Part of a small language model's weights: 268M tokens.
Each number is 128 + 24 x the weight over its row's rms, rounded and kept within 0 to 255. Layers, rows and columns count from 0. The size above them is the row's rms in percent of the matrix's.

# layer 4 attention query, 192x192, rms 0.12, rows 152-191, columns 160-191
size [103 101 104 100  99 105 101  97  92 111  85  93  92  96  91  94  89  93  91  99  96  92  97  86  88  92  88  95 100  92 106  95  94  91  92  95  89 104  97  92]
[[119 118 131 145 124 101 103 134 107 148 135 156 128 108 105 108 166 148 122 142 150 113 138 134 102 160 146 142 131 124 140  90]
 [146 141 101 153 109 105 126 128  94 106 117 105 127 137  95 177 130 137 128 154 103  79 127 121 121 100 155 140 171 107 156 144]
 [ 98 142 101 124 156 129 127 132 154 157 133 136 149 126 104 116 100 153 152 141 105 111 168 108 121 148 107 132 119 167 164 152]
 [117 124 139 135 123 155 121 157 139 154 138 138  88 121 110 155 123 113 150 118 122 117 155  89 124 116 161 173 116  82  66 153]
 [140 105 176 151  54 126 132 108 148 117 125 105 148 117  84 135 166 118 135  82 176 161 125 125 115 158  93 124 153 122 136 138]
 [144 144 168 157 107 147 161 141 157 121 136 115 142 137 144 158 124 173  76  78 166 119  91 116  92 163 132 110  86 116  90 133]
 [130 161 117 133  85 110 118 124  99 101 135 131 134 151 123 121 100 145 116 135 151 131 143 100 160 150 200 144 133 153 107 105]
 [172 133 152 129 156 139 172 120 139  87 101 131 157 135 100  97 157 146 132 107 128 121 130 157 121 124 154 157 128  91 127 133]
 [130 135 168 108 147 115 141 118 138 109 139 150 169 110 168 124 117 112  97  92 150 187  97 123 148 128 132 119 117 128 138 150]
 [154 143 134 148 163 165 146 114 139 149 128 110  83 149 111 147 135 133 110 135 162 113  93 129 136  74 122 115 159 104 118 155]
 [137  91 150 143 143 140 114 138 119  97 144 137 138 126 151 114  72 116  94 151 143  65 154 149 113 116 127 140 176 132 166 156]
 [135 109 145 129 128 155 157 136 120 124 130 107  90 159 163 106 103 109 132 150 140 150 149 134 166 141 149 193  94  92  90 113]
 [152 145 173 120 153 141 110 105 159 109 108 134 121 114 117 140 120 107 114 137 109 142 123 140 163 127 108 127 145 139 137 158]
 [156 136 109 120 104 118  92 111 108 142 147 116  88 126 121 153 114 152 103 127  69  81 139 108 124 116  82 150 107 133 107 155]
 [162 176  94 124 137 140 137 114 132 154 129 173 137 102 134 120 174 146 107 105 119  92 169 122 140 178 131 118 143 114  84 113]
 [136 100 132 147 102  93 102 117 133 154 145 181 145 172  95 108 166 156 106 102 163 115 125 128 122 116 107 127 132 123 135 137]
 [130 146  84 116 146 134 126 133 149 163 164 120  93 118 149 118 147  87 161  89 160 127 139 131 100 111 129 102 112 133  97 133]
 [144 136 140 125 144 115 111  95 123 197 166 111 100 130 165 148  76 115 146 161 158 102  87 129 106 148 105 121 136 111 126  90]
 [ 89 139 105  86 138 134 120 112 120  97  73  84 152 147 103 124 151 124 115 146 121 131 128 113 147 128  98 144 166  88 113 120]
 [116 151 115 149 115 137 114 126 131 153 106 152 121  90 116 121 132 124 161 152 159  78 150 146 174 136 134 141 141 176 156 131]
 [145 128 124 162 131 109 114 105 100 158 160 108 149  89 173 105  98 143 149 104 141  83 131 106 174 123 144 122 103 144 102 149]
 [138 152 177  99 119 152 105 142 145 127 151 154 158 154 118 108 141 158 119 132 129 158 110 109 126 118  96 132  96 131 113 155]
 [154 119  65 133 125 126 144 172 113 170 154 105 122 102 128  61 160 142 103 136 159 143 151 144 120 133 159 138 153  66  65 121]
 [146 175 118 139 121  81 137 160 167 131  96 131 141 111 136 141 128 123 121 138 120 125 102 168 138 161 151 189 146 132 155  68]
 [104 137  97 138 154 147  70 124 130  90 165  96 152 116 158 116 119 156 110 143 163 139 135 124  90 160 120 139 128 155 158 114]
 [ 86 112 159 113 118  92 123 118 183 141 154 150 124 142 115 109 112 127 156 127 133 134  78  98 133 122 147 144 108 169 154 165]
 [146 115 132  89  98 144 150 103 145 118 116  83 115 119 122 159 100 134 115 151 124 126 155 160 114 102 174 170 107 109 166 145]
 [138 144 120 148  89 106  91 154 152 112 146 116 135 130 116 144 119 128 177 118 127 105 174  95 141 133 149 176 120 114  85 159]
 [175  88 139 167 127 143 130 107 127 128  99 139 118 126 137 129 143 125  99 134 120 135 115  84 105 115 125 124 146 118 109 169]
 [158  98 100 105 118 145  71 142  91  82 142 136 115 110  90 121 181 121 130 116 137  92  66 163 154 159 121 165 121 150 145 145]
 [137 156 114 143 135 107 143 139 134 142  92 138 118 152 116 162 145  87 140 197 114 128 149 136 174 158 139 138 137 106 146 122]
 [118 138 118 124 131 132 139  93 106 120 148 131  93 128 156 188 146 143 108  86 126 124  97 156 128 137 112  87 144 108 152 152]
 [142  79 115 153 139 101 168 119 143 107 106 136 122 127 125  89 123  92 149 143 130 106 112 145 118 150 124 121 140 103 114 114]
 [151 126 146 132 138 114 147 113 125 113 109 179  90 134  95 138 109 159 111 111 132 100 121 109 100 159 167 189 105  90 145 158]
 [106 148 122  96  86 105 141 104 128  98 119 155 117 121 155  70 124 118 109  92 156 184  89 176 122 128 136 190 121 131 140  95]
 [150 111 111 127 130 138 115 152 149 123 141 129 136 147 121 135  94 105 104 175 165 129 127 142  73  82 105 149 133 198 104 158]
 [ 96  79 118  96 118 133 149 150 144  87  99 143 130 128 121 121 147 109 131 167  88 179  98 121 121 132  97 128 127 133 143 129]
 [140 132 112 135 142 136 139 180 108  95 119 142 159 123 163 112 172 136 104 136  80 141 117 112 162 119 105  92 147 100 177 127]
 [150 125 116  95 135  91 103 115 144 119 147 146 165 110 157 135 162 126  91 129 119 137 169 110 133 116 131 130 134 139 123 104]
 [117 126 110 124 142 126 110 122 140 148  91 151 126 164 159 168 128 116 136 103  96 122 153 167 157 103 115 158 122 135 128 128]]
# layer 4 attention key, 192x192, rms 0.117, rows 152-191, columns 160-191
size [105 102 106 108  97 109 102  91 103 110  88  99  88 105  92  90  92  98  92 100 103  91  98  89  90  91  90  93 103  93 108  94  95  92  92  94 100 102  93  94]
[[125 100 132 119 117 146 140 148 133 114 144  87 137 139 134 127 204 130 136 126 117 135 134 180 105 112 111 136 102 208 106 151]
 [131  95 151 144  94 145 127 105 137 147 135 148 132 144 141  94 131  87 135 159 104 127 183 118 116 125 100 121 138 127 121 151]
 [142 153 158  92 140 109 135 129 168  95 113 134  58  75 146 103 104 126 104 128 124 111 136  93  96 124 124  91 151  97 168  87]
 [168 151 113 182 138 153 191 157 121 131 132 101 141 106 125 131 135 101 150 169 111 106 113 115 145 144 102 142 107 112 119 143]
 [141 122  94  95 114 135 152 159 110 132 164 102 139 150  78 123 169 148  92 105 161 107 102 131 104 168 132 109 112 129  86 146]
 [129 148 107 138 146 103 132 130 118 116 157 137 140  96 148 117 171 115 162 142 115 166 104 162 148 121 158 100 147 130 126 103]
 [172 127 130 109 145 133 118 126 128 128 145 160 135 112 110 172 125  84 139 118 137 176 136 104  82 128  99 168 115  89 108 121]
 [136  99 101 148 149 149 162 111 136 155 140  91 138 167 120 107 166 127 145 184 111 144 165 145  87 129 139 134 131 140 163 118]
 [135 176  94 149 151 150 149 138  95 135 149  95 161 137 172  99  87  94 104 129 144 146 101 140 162 132 101 139 131 153 153  85]
 [ 85 114  97 164 156 114 140 156 102 124 147 115 128 121 136 154 162 138  81 113 145 113 128 154 132 147 122 137 107 137  87 123]
 [156 157 114 119 101 136 145  83  78 127 153 133 133 107 148 101 126 109 135 137 122 116 170  97 101 113 152 112 113 122 152 102]
 [140 116 127 125 162 157  94 101 134 119 108 140 122 151 126 126 147 136 119 114  99 124 144 137 124 108 125 145 101 128 121 104]
 [156 132 103 121 126 132 123  95 165 128 149 142  94 143 109 127 109 134 160 125 122 134 141 125 111 156 148  79 111 116 194 132]
 [149 133 119 116 126 102 115 108 126  93 109  98 130  92  99  99  72 138  40 115 100 106 134 140  87 114 129 147 125 125 128 100]
 [165 148 156 178  99 108 184 124 133 104 118 124 113 143 119 102 129 137 130 136 140  93 145  84 106 122 138 163 128 158  70 105]
 [141  94 153 145 155 116 135 134 139 116 163 111 107 155 141 109  97 144 105 124 157 130 117 103  98  88 137 133 159 156 143 105]
 [128 132 139 156 131 119 136 161 151 113 144 141 130  82 106 118 112 122 128 112 109 148  88 132 127 140 135 124 163 121 121 123]
 [114 129 143  98 117  86 115 123 122 150 147 125 123 116  93  97 138  83 149 122 189 136 153 199 158 145 127 139 114 133 131 167]
 [120 132 129 129 131 152 157 121 138  93 121 136  75  94 142 139  88 101 121 158 134 135 189  97 147 153 135 167 134  92 127 152]
 [118 161 120  98  96 143 153 118  98 173 142 102 125 162 112 107 122 139 152  98 110 109 116 141 108  96 118 124 120 117 109 155]
 [182 155 159 168 163 119 129 157 123 145  89 113  78 132 114 112 138 136 155 152 125 115 132 121  97 121 160 182 106 154  91 117]
 [125 115  92 144 111 117 141 161  95 155 111 139 166  99 108 120 131 103 122 174 116 123 129 149 156 109 148 142 112 123 138 118]
 [114 130 117 125 116  89 100 127 103 128 124 115 135 111  75  89 134 165 120  97 118 118 150 128 159 123 109 203 130 168  86 195]
 [139 130  60 163 134 136 149  95  90 121 122  88 153 133 154 116 180 124  95 126 135 151 109 160 151 125 171  84  82 153  85 146]
 [118 127  96  82  91 133 135 145 128 141 160 150  82 108 140  90 142 142 149 111 155  75 138 124 155 146 117 144 173  89 126 171]
 [118 124 116 107 153 100 107 128  97 163 110 137 147 132 123  98 113 100 130 155 105 127 119  72 113  94  83 106 117 141 110 130]
 [125  81 107 102 109 122  83 136 113 112 156 107 143 184 148  65 179 112  92 143 127  74 134 130 134 125 143  79  92 118 112  93]
 [168 134 135  87 143 148 128 101 154 106 110 176 128 142 132 182 122 150 131 189  94 133 102 156  95  85 133 118 113 134 106 105]
 [138 121 136 128  64  77 171 155 133 149 128 157 134 175 102 127 166 127 105 170 151 105 118 129 103 133 160 177 120 148 116 151]
 [130 156 119 141 150 138 140 135  81  75 136 120  91 110 122 130  83 112 158 141 159 105 164 127 162 160 145 113 149 138 103 115]
 [110 149 133  85 114 153 136 126 123 141 101 121 116 141 165 126 171 114 142 143 161 150 139 173 159 127 128 154 120 115 143 115]
 [100  80 134 136 113 140 145 101 106 153 129 116 140 134  79 120 108 107 185 161 152 121 156 171 166 111 121 114 144 146 135  99]
 [111 109 145 108 114 161 206 144 145 136 174 151 117 139 135 111  88 150  82 140 117 141 157  98 152 131 125 138  87  90 115 144]
 [134 107 142 134 164 134 129 136 155 153 160 130 135 100 133 121 149  89 100 128 134 139 123  80 132 148 112 105 139 152 122 104]
 [134 177 108 155 145 141  91 160 129 178  88 139  99 111 108 110 122 202 106 161 140 139 125 124 188 138 163 150 127 124 146  92]
 [141 122 113 119 106 143 137 137 117  98 106 113 141 154 129 126 129 121 101 105 154 101 114  93 152 154 128  69 166 159 155 161]
 [121 149 146 115 141 150 116 129 106 134 156 134 140 130 167 136 139 104 146 144 112 139 187 157 134 142 105  84 151  74 132 135]
 [ 89 131 173 148 125 175 151 158 141 158 121 122 129 137 133 148  98 130 151 146 143 113 138 139 110 156 111  87  99 138 124 120]
 [130 141 149 122 130 117 120 124 103 109 146 131 101  88 147 169 126  90 130  83 104 110 155 142 137 141 102 143 110 137 107 141]
 [103 155 122 159 166 127 170 104  73 145 152 154 165 148 128 151 138 122 150 111 113 112 129 111  76 166  93 136 101 163 116 130]]
# layer 4 attention value, 192x192, rms 0.0985, rows 128-187, columns 160-191
size [107  93  93 105  96  96 103  95  99  88  93 100 100  94 100  97 115 101  88 100  99  96  97  98 109  90  94  95  96  91  97  93  90 103  97 103 100  94  93  96 108  90  91  92 100  90  90 103  91  92 105  97  93  98 100  94 101 103 101 105]
[[163 129  97 146 168 128 152 144 176 117 142  94 185 159  90 115 127 101 132 128  85 138  99 176 121 102 111 115 179 117 126 110]
 [109 139 116 103 136 101 137 103 163 112  82 113 134 123 135 162 132 111 155 129 143 125 121 130 118 160 150 150 147 105 168 133]
 [127 103 127 132 127 112 156  53 140  93 121 135 139 142 151  95 134  90 128 178 115 116 133 134 137 129 138 145 131 169 141 115]
 [170 105 131  76 128 132 116 119 148 170 145 157 103  94 102  87 128 147 107 137 122 119 175  86 158 136  87 112 151 104 104 133]
 [135 126 127 104 147 137 141 114 120  98 156 138  76 128 118 151 120 139 142 159 100 138 139 183  93 152 122 156 150 124 118 134]
 [143 123 115 157 111 131 127 141  97 158 143 110 121 146 127 165 112 140 125 100 121  98  85 121 162 123  94 113 139 145 149 126]
 [148 122 151 142 129 149 118 115  63 152 160 120 104  90 135 123 107  87 127 183 112 107 129 136 139 108 138 121 120 157  95 150]
 [171  96 188  81 112  78 145  97 138  92 158 133 164 118 104 159  80 132 130 145 145 147 130 131 149 133 133 123 118 134 153 126]
 [145 132 138 104 139 179  74 108  98 141 121 107 165 128 115 132  74 136 129 164 122 148  94 111 161  86 181 101 142 124  88 143]
 [154  95 107 137 137 137 118 164 161  95 104 100 135 137 122 112 177 141 155 149 108 136 192  97 108 125 143 153 126 163 109 161]
 [129  84 133 110  97 174 101 135 126 100  80 103 132 115 137 102  96 114 140 157 141 164 114  84 110 113 111 160 136 123 149 180]
 [116 137 113 113 103 101 191 107 160  94 115 140 111 135 159 119 160 140 145  75 137 123 128 144 122 159 107 143 142 206 154 109]
 [118 151 161 133 113 107 155 138 135 128 131 147 139 137 172 140 131 111 157 102 170 125 118 165  90 178 134 184  98 114 114 166]
 [137 111 194 157 107 120 153 116 119 147 173 112 113 160 114 142 101  82 146 149 132 130 132  93 151 108 112 150 138 137 152 110]
 [141 113 165  99 125 109 117  78 139 126 141 125 147 123 134 117 124 134 176 118 126 111 142 161 114  94 150 128 132 163 144 101]
 [118 151 118 135 121 120 134 116 125 157 166 129 138  91  74 148 166 114 135 130 130 117 130 112 148 114 104 120  96  74 173 134]
 [102  89 146 168  93 109 128 135 149 155  97 113 128  86 119  99 123 142 143 120 157  78 108 164 121 139 138 127  91  80  98 125]
 [159 129 147 146 119 126 117 100 156  95 114 150 147 153 125 126 107 130 131 172 140 110 148 105 128 105 120 125 109 136 121  66]
 [ 76 113 135 165 117 133 103 125  73 138 112 147 116 156 132 133 116 150 135 113 139  80 111 142 141 136 108 119 129 104 131 135]
 [ 75 107 111 115 117 137 145 115 133 164 105 153 163 157 123 149 119 116 133 168 133 154 106  94 126 125 134 107  97 152 114 100]
 [147 145 130 109 146 126 114 148 144 118 113 184 147 103 151 115 124 114 123 137 152 156 133 116 145 178 117 137 132 156 110 120]
 [136 100 161 101 100  94 154 148 128 134 116 128 120 115 160 115 140  85  94 150 135 154 120 158  95 129 165 141 113 127  86 139]
 [ 99  90 135 105 110 129 116 138 134  88 125 131 142 153 120 170 124 122 131 129 135 103  90  97 122  97 148 158 177 100 104 165]
 [139 145 114 158 132 213 114  98 138 116 139 152 142 109 148 130 113 115 144 191 151  73 123 141 168 125 120 110 106 122 122 110]
 [156 118 126  70 111 143 168 116 134 136 138  94 149 181 125  94 120  91 138 113  87 153 111 156 100  94 137  90 129 112 174 126]
 [138 124 115  88 143 148 166 134 118 154 121 100 159  92 127 123 170 131 128 101 170 119 132 135 149 128 105 155  92 122 103 138]
 [ 96 153 111 140 138 167 138 152 108 130 139 164 132 138 132 113 112 154 138  85 183 129 106  88 110 142 141 133 104 148 120 118]
 [ 86 152 125 112 143 170 114 154 158 106 160 112 107 173 127 135 169 137 118 131 141 122 153 127 175 144 119 135 125 113 129 140]
 [133 117 185  70 105 101 168 105 135 161 165  97 161 124 180 154 133 149 132 116  95  50 125 135  67 116 134 138 121 132 138  91]
 [138 151 101 116 138 166 147 106 129 132 166 130 125 119 119 109 123  94  87 143 160 102 121 127 166 106 187 138 143 140  83 116]
 [122 126 119  66 115 148 136 169 121  94 139 144 151 132 151 144 184 156 134 143 161 152 133 137 132 119 104 138  90 175 109 133]
 [ 80 188 157 109 167 126  84 106 130 124 116 131 167 143 129 113 157 103 142 168 120 148 109 132 116 116 132 119 106 174 153 161]
 [ 86 101 125 119 127 141 145 167 153 129 161 144 114 125 175 150 135 144 145 105 123  97 117 160 114 157  80 117 134  89 119 104]
 [134  93 129 126  98 103 167 131 125 129  94 170 113 114 154 132 133 101 161 130 115 138  93 110 141 109  82 158  95 141  98 135]
 [101 104 130 151 128  95 172 124 179 137 116 108  96 129 149 140 109 142 119  93  89 129 173 136 138 154 148  95  98 141 143 127]
 [142 160 129 124 134 122 116 140 166 172 135 194 128 157 111 159 110 173 126 149 149 129 113 129 112  90 113 113 113 100 160 165]
 [110 143 125 112 106 143 139 121 122 180 102 100 136 109 116 134 102  97 135 101 145  81 138 106 185 129 143  96 105 175 142 104]
 [134  98 146 125 134 109 109 122 152 171 116 155 100 151 137 121 161 147  88 119 172 134 129 108 126 127 138 126 125 149 116 160]
 [109 111 115 148 134 141 139 136 121 130 137 123  91  85 147 136 121 125 156 117 142 131 121 135 130  99 101 100 122 136 149 137]
 [118 112  94 143  88 114 104 102  90 140 136 131 106  97 151  89 139 151 116  81 134  82 116 129 135 169 155  90 150 110 104 139]
 [113 145 135 143 153 125 116 134 118 169 145 127  98 130 122 154 122 150 110 130 111 154 106 151 129 110 157 131 121 153 119 143]
 [134 152 127 177 131 107  58 190  81 159 140 146  99 172 124 137 107 105  96 164 118 128  72 141 164 145  98 115 133  80  84 162]
 [ 98 140  99 170 177 154 123 104 122 143 120 140 137 141 169 153 163 120 138 115 125  89  50  99 121 135 155 124 156 165  99 151]
 [132 103 157  82 132 122 153 139 143 112 127 118 110 128 187 119  93  99 148 118 137 151 126  76 124 138 121 122 112 133 115 125]
 [130 128 124  96 128 148 114 142 112 115 144 107 131 125 127 137 133 135 133 166  49 126 145 165 141 111 102 158 141 124 134 157]
 [170 114 158 125 115 141 158 115 107 141 126 119 120 155 164 166 117 148 170 146 108 158 115 107 138 147  85 146 134 152  77 128]
 [128 130 131 140 112 145 134 132 136 132  94 143 111 130 122 134 124 127 155 120 128 106 125 116 120 135 116 168 152 121 134  97]
 [148 182 124 143 133 123 155 145 107 126 152 115 129 116 138  56  87 180 101 118 135 102 174 128 146  87 130 113 143 117 121  71]
 [129 185 107 124 155 116 114 112 117 150 116 175 144 156 137 113 153  97 104 153 114 104 159 141 108 124 115 102 139 127 117 179]
 [173 141 183 116 142 133 108 188 128 144 136  98 156 130 116 145 123 128  83 115 139 107 138 136 125 137 143 118 141 142 136 156]
 [137 113 155  98 120  99 145 128 100  93 117 122 126 100 110 128 105 138 152 130 119 145 138 129  97 110 120 160 146 135 190  68]
 [113 140 122 136 120 151 132 153  98 146 101 135 158  94 140 138 102 101 130 181 138 141 105 119  96 135 140  96  70 133 126 107]
 [134  50 136 143 130 100 117 132 105 166 142 114 129 127 146 144 102 141 143 130 155 105 110 155 159 157 137 131 107 156 138 119]
 [149 181 113 102 177 144 167 115 127 130 138 137 129 137 120 122 142 134 118 132 110 164 143 131 114 123 122 129 127 110  91 118]
 [121 147  96 107 140 157 129 126 142 185 118 153 115 149 141 152 128 117 129 190 141 135 118 112 172 171  92 139  95 142 161 129]
 [ 94 127 127 126 135 113 122 126  93 143  72 161 140 153 128 146 144 114 147 149 129 134 141 142 125 126 156 102 134 103  99  97]
 [121 151 132 114 141 162 157 135 142 134 113 158 138 117 163 142 108  92 132 126 128 143 119 128 138 113 141 104 105 120 131 143]
 [129  74 106 127  96 140 142 119 134 113 133 145 117 133 121 118 101 155 116 129  95 153 148 110 151 151 141 128 133 135 126  92]
 [121 150 113 128 139 155 159 150 176 106 104 138  97 166 150 160  85 140 112 139  91 138 124 113 146 128 111 148 119 116 125 134]
 [137 164  87 149 125 146 121 132 141 140 111  93 125 119 141 124 114 141 167 103 171 124 118 123 105 118 103 117 147  83 104 140]]
# layer 4 attention output (transposed), 192x192, rms 0.169, rows 128-187, columns 160-191
size [109  92  96 110  94 102 101  94 105  83  94  99 101  91 105 100 109 105  87  97 105  95  95 101 105  92  97  91  99  93 101  97  81  99  96  98  96  89  86  97  95  87  92  89 100  91  87 100  89  85 100  90  90  95  97  89  93  98  97 102]
[[115 143 139 126  97 121 106 115 100 147 138 148 117 115 149 102 119 134 100 161 143 126 132  99 149 131 156 128 144 133 148 137]
 [135  97 137 134 144 118 140 117 108 128 150 165 138 100 143 138 114 139 112 154 115 150 160 159 165  88 125 122 119 135  90 122]
 [115 100  77 106 135 143 125 150 104 116 116 136 121 110 146 120 158 125  93 105 166 154 130 137 152  96 153 111 121 110 100  83]
 [ 84 176 170 152 107 111 132 126 100 119 106 126 175 158 153 179 105 134 134  83 119 133 119 112  96  96 200 126 122 136 119 121]
 [125 113 133  88  87 115 152 126 149 113 134 141 131 143 132 123 122 128 115 132 131 177 134  66 142 128 134 134 119 163 108 134]
 [111 127 150  97 127 109 118 149 112  79 127 157 134 141 141 122 175 122 144 162 144 164 146 128 131 146 143 135 117 129 117 125]
 [110 131  90 142 133 115 150 126 143 101 105 121 162 161 166 127 125 166 132  87 114 140 142 126 132 104 134  69 104 104 138 118]
 [132 162 100 155 116 157 119 174 137 130  97  97 108 163 106 163 133 143 150 114 160 112 115 121 134 131 141 159  87 146  93 144]
 [128  89 130 170  98  91 189  98 131 112 109 145  84 120 144 128 110 112 106 113 153 117 100 119 116  80  83 132 128 100  89 151]
 [132 136 112 137 127 148 131 112 126 132 118 152 148 156 111 115  95 114  89 106 144 143  59 139 156 143 128 112 126 108 156 113]
 [141 133 168 154 138  86  82 121 136 150 152 176 107 154 144 160 141 140 103 113 136 146 143 104 138 112 134 114  89 130 122  91]
 [165 129 134  67 137  99  92 138 119 141 128 157 135 107 134  87 112 103 148 132 137 103 115 148 132 140 159 130 159 119 134 117]
 [187  85  66 106 153 113 106 112 133 126 139  68  84  67 115 102 141 113 101 164 124 141 101  58 128 107 168 164 156 120 137 103]
 [125 112 133 127 137 130 126 132 142 159 133 132 165 109 163 128 128 106 166 161 129 123 114 147 135 144 151  88 112 123 121 174]
 [125 123 113 139 144 136 121 140 147 137 137  88 151 129  77 102 119 143 103 124 119 134 115 123 150 102  97 112 127 113 157 161]
 [121 127 178 133 124 138 125 165 110 124 130  97 122 143 130 151 118 110 104  98 118 120 169 104 113 166 141 148 149 153 116 124]
 [145 123 104  94 155 123  90 117 107 117 162 143 136 125 131 127 102 141 125  87  95 126 106 100 139 130 142 125 149 194 183 116]
 [ 91 157 112 122  94  91 162 119 103 146 112  96  74 102 114 134 146 155 128 107 137 138 145 121 115 133 114 129 111 150 102 165]
 [135 142  98  95 131 154 102 150 127 138 147  87 141 127  67 115 150 131 121 141 134 133 146 113 107 143 170 105 126 128 117 123]
 [106  94 166 112 139 140 128 120 140  86 153 129 105  82 136 147 150 124 139 128 116  94 106 136 162 105 101 123 101  91 105 133]
 [152 139 119 140 126 124 141 141  86 177 126  79 134 144 120 175 121 146 124 143 143  94 115 128  92  50 142 129 112  78  84 152]
 [144 141 158 157 176 122 171  78 135 128 127 152 170 137 120 135 130 167 161 146 123 139 151 114 122 115 137 128 128 150 163 139]
 [144  98 185 100 114 112 127 149 120 165 148 138 142 112  98  82 151 151 135 124  97 110 113 133 120 137 118 112  96 133 183 119]
 [ 97 155 148  98 129 128 120 111 100 129 100 123 103 177 111 128 108 144 115 116 105 147 155 136  86 147 127 138 124 129 124 122]
 [112 155 128 124 164 145  81 127 154 167 147 138 115 130 125 158 131 107 148 135 144 144 181 141 210 146 102 139  89 146  90  90]
 [137 124 108 146  76 129 112 123 115 129 106 166  80 110 106 151 162 119  85 143 139 132 133 111 128  76 146  82 127 115 123 149]
 [152 107  74 145 142 138 122 106 128 114 127 123 100  85  78 156 159  97 102 163  61 184 136 112 116 161 116 172 150 112 100 128]
 [139 141 121  98 135 105 147 105  84 180  91 135 122 113 154 119 104  97 185  94 117 124 118 163 120 157 133 121  87 101 145 123]
 [147 160  76 164 158 118 122 140 113 110 122 131 141 121  85  99 143  90 131 138 131 162 140 137 166 165 117 153 131 147  95 167]
 [123 137 159 145 115 111 160 122 111  90 117 133 161 121 146 155 158 174 135 138 124 150 151 167 120 101  97 113 153 118 129  93]
 [151 120 121 129 159 144 123  78 106 134 115 120  80  96 134 135  80 127 129 100  53 123 123 132 148 130 103  89  99 114 130 131]
 [146 124 142 150  97 128 152 171 113 131 122 156 127 105 140 131  85 138 122 143 103  96 115 142 152  92 141 130 139  74 128 133]
 [114 131 168 145 145 127 123 109 141 138 134 111 134 151  79 143 129 113 114 127 114 164 155 114  96  98 120 118 112 163 147 151]
 [129 133 121 112 135 118 107 150 119 146 171  82  97  55 115  77 142 125  92 149 143 143 139 128 157 172 146 114 153 117 148 138]
 [125 149 106 153 122 149 107 139  96 109 142 137 166  88 114 152 111 105 120 129 188 150  80 122 137 115 131 177 136  74 123 112]
 [106 153 103 105 116 107 150 135 121 125  87  89 135 105 174  76 165  72 145 117 136 119 152 155 132 116  97 141 167 132 132 102]
 [165 146 135 149 133 107 124 177 137  75 137 134 149 146 107 107 154 169 108 139 149 131 132 103 145 139 130 154 139 103 128 143]
 [ 95 200  92 107 123 159 114 121 116  93 115 119 148 143 123 146  78 138 179 106 109  75 126 157 148 123 116 109 143 112 150 152]
 [131 107 134 137 142 112 119 142 130 105 139 148 118 121  92 119 123 131  92  97 147 156 152 132 115 166 188 174 161 154 122  96]
 [114 111 147 108 162 158 113 111 158 100 116 110 134 130 115 152 136 145 169 126 110 172 142 119 139 119  98 126 136 146 156 133]
 [149 143 102  91 100 160 118 104 156  78 148 130 150 129  94 139 108  84 145 115 111 132 109 135 107 117 122 103 153 103 152 111]
 [140  90 142  96 114 123 190  95 111 124 116 132 127  68 135  85 114 167 194 142 132 141 159 139 109  89 108 132 139 141 180 117]
 [133 162 129 107  73 114 133 145 131 121 127 101 139 126  78 154 146 119 149 132  88 135 157 118 131 167  96 128 108 129 135 106]
 [115 141 100 153 145 128  78 100 137 166  98 128  88 151  91 128 167 152  91 100 149 123 116 176  95 120 113 117 145 148 174 124]
 [102 129 175 134  86 114 128 167 137 150 125 137 120 135 146  88 112 114 126 113 136  99 123 120 151 117 112 108 111 158 116 107]
 [139  98 149  98 132 140  98 156 117 120  88 147 100 157  65 105 136 135 108  81 153 142 131 183 135 125 167 130 108 121 168 148]
 [135 144 123 153 137  54 129 124 130 109 123 117 137 111 132 138 136 172  97 149 139 117 155 118 128 115 127 152  98 143  69 127]
 [125 114 176 140 136 138  89 108 136 108 141 107 121 110 148 143 181 102 133 105 142 150 106 146 139 154 141 154  94 147  92 120]
 [155 106 151 131 116 149 139 148 126 109  81  75 177 148 110 111 131 157 115 133 152 123 110 154 137 142 106 116 151 137 114 119]
 [ 98 143  38 129 143 124 112  93 161 147 130 117 105 167 146 131 121 112 183 162 154 140 108 125  98 117 152 131 127 144 178 114]
 [139  87 131 163 148 133 146 106 145 159 166 118  78  95 116 161 154 102 113 142 179  82 162 145 143 111 144 157 122 123 115 136]
 [120 152 150 107 153 128 129 124 155 110 152  77 130 162 131 116 141 140 125  81 160 145 150 172 100  73  87 156 168  76 138 129]
 [ 97 162 117 118 114 124 128 103 125 129 135 141 142 146 100 129 115 121 133 142 102 159 131 137 107  83 130  72 124 147 139 145]
 [133  87 146 122 106 125 105 145 156 115 153 108 146 150 134 159 160 130 150 144 134 104 143 123 159 155 133 124 162 181 167 122]
 [139 152  84 127 150 147 142 144  83  96 148 126 180 147 132 140 139 153 112 112 116 140 120 149 110  91 144 122 158 116  91  77]
 [148 139 154 105 153 168 111 133 151 131 178  86 158 155 135 106 116 181 110 135 103 133  84 122 185 101  94  83 113 130 132 150]
 [152 112  93 141 104  98  90 135  99 105 173 128 127 103  88 103 132 203 106  84 126 107 137 125 111 136 124 152 153 123 104 146]
 [ 94 162 130 153 147 105 105 136 123 162 121 114 112 116 141 151 119 139 122 132 138  82 106 160 126 146 113 112 127 125 166 113]
 [109 134 132 127  83  91 113 151 103 145 150 123 150  99 109 121 157 117 109 119 161 139 133 143 144 142 156 135 135 156  99 112]
 [105 139 170 142 113  94 159 129 108 126 117 156 113  98 113 140 134 109  64 126 106 129 157 140 115 121 152 205 122 163 147 107]]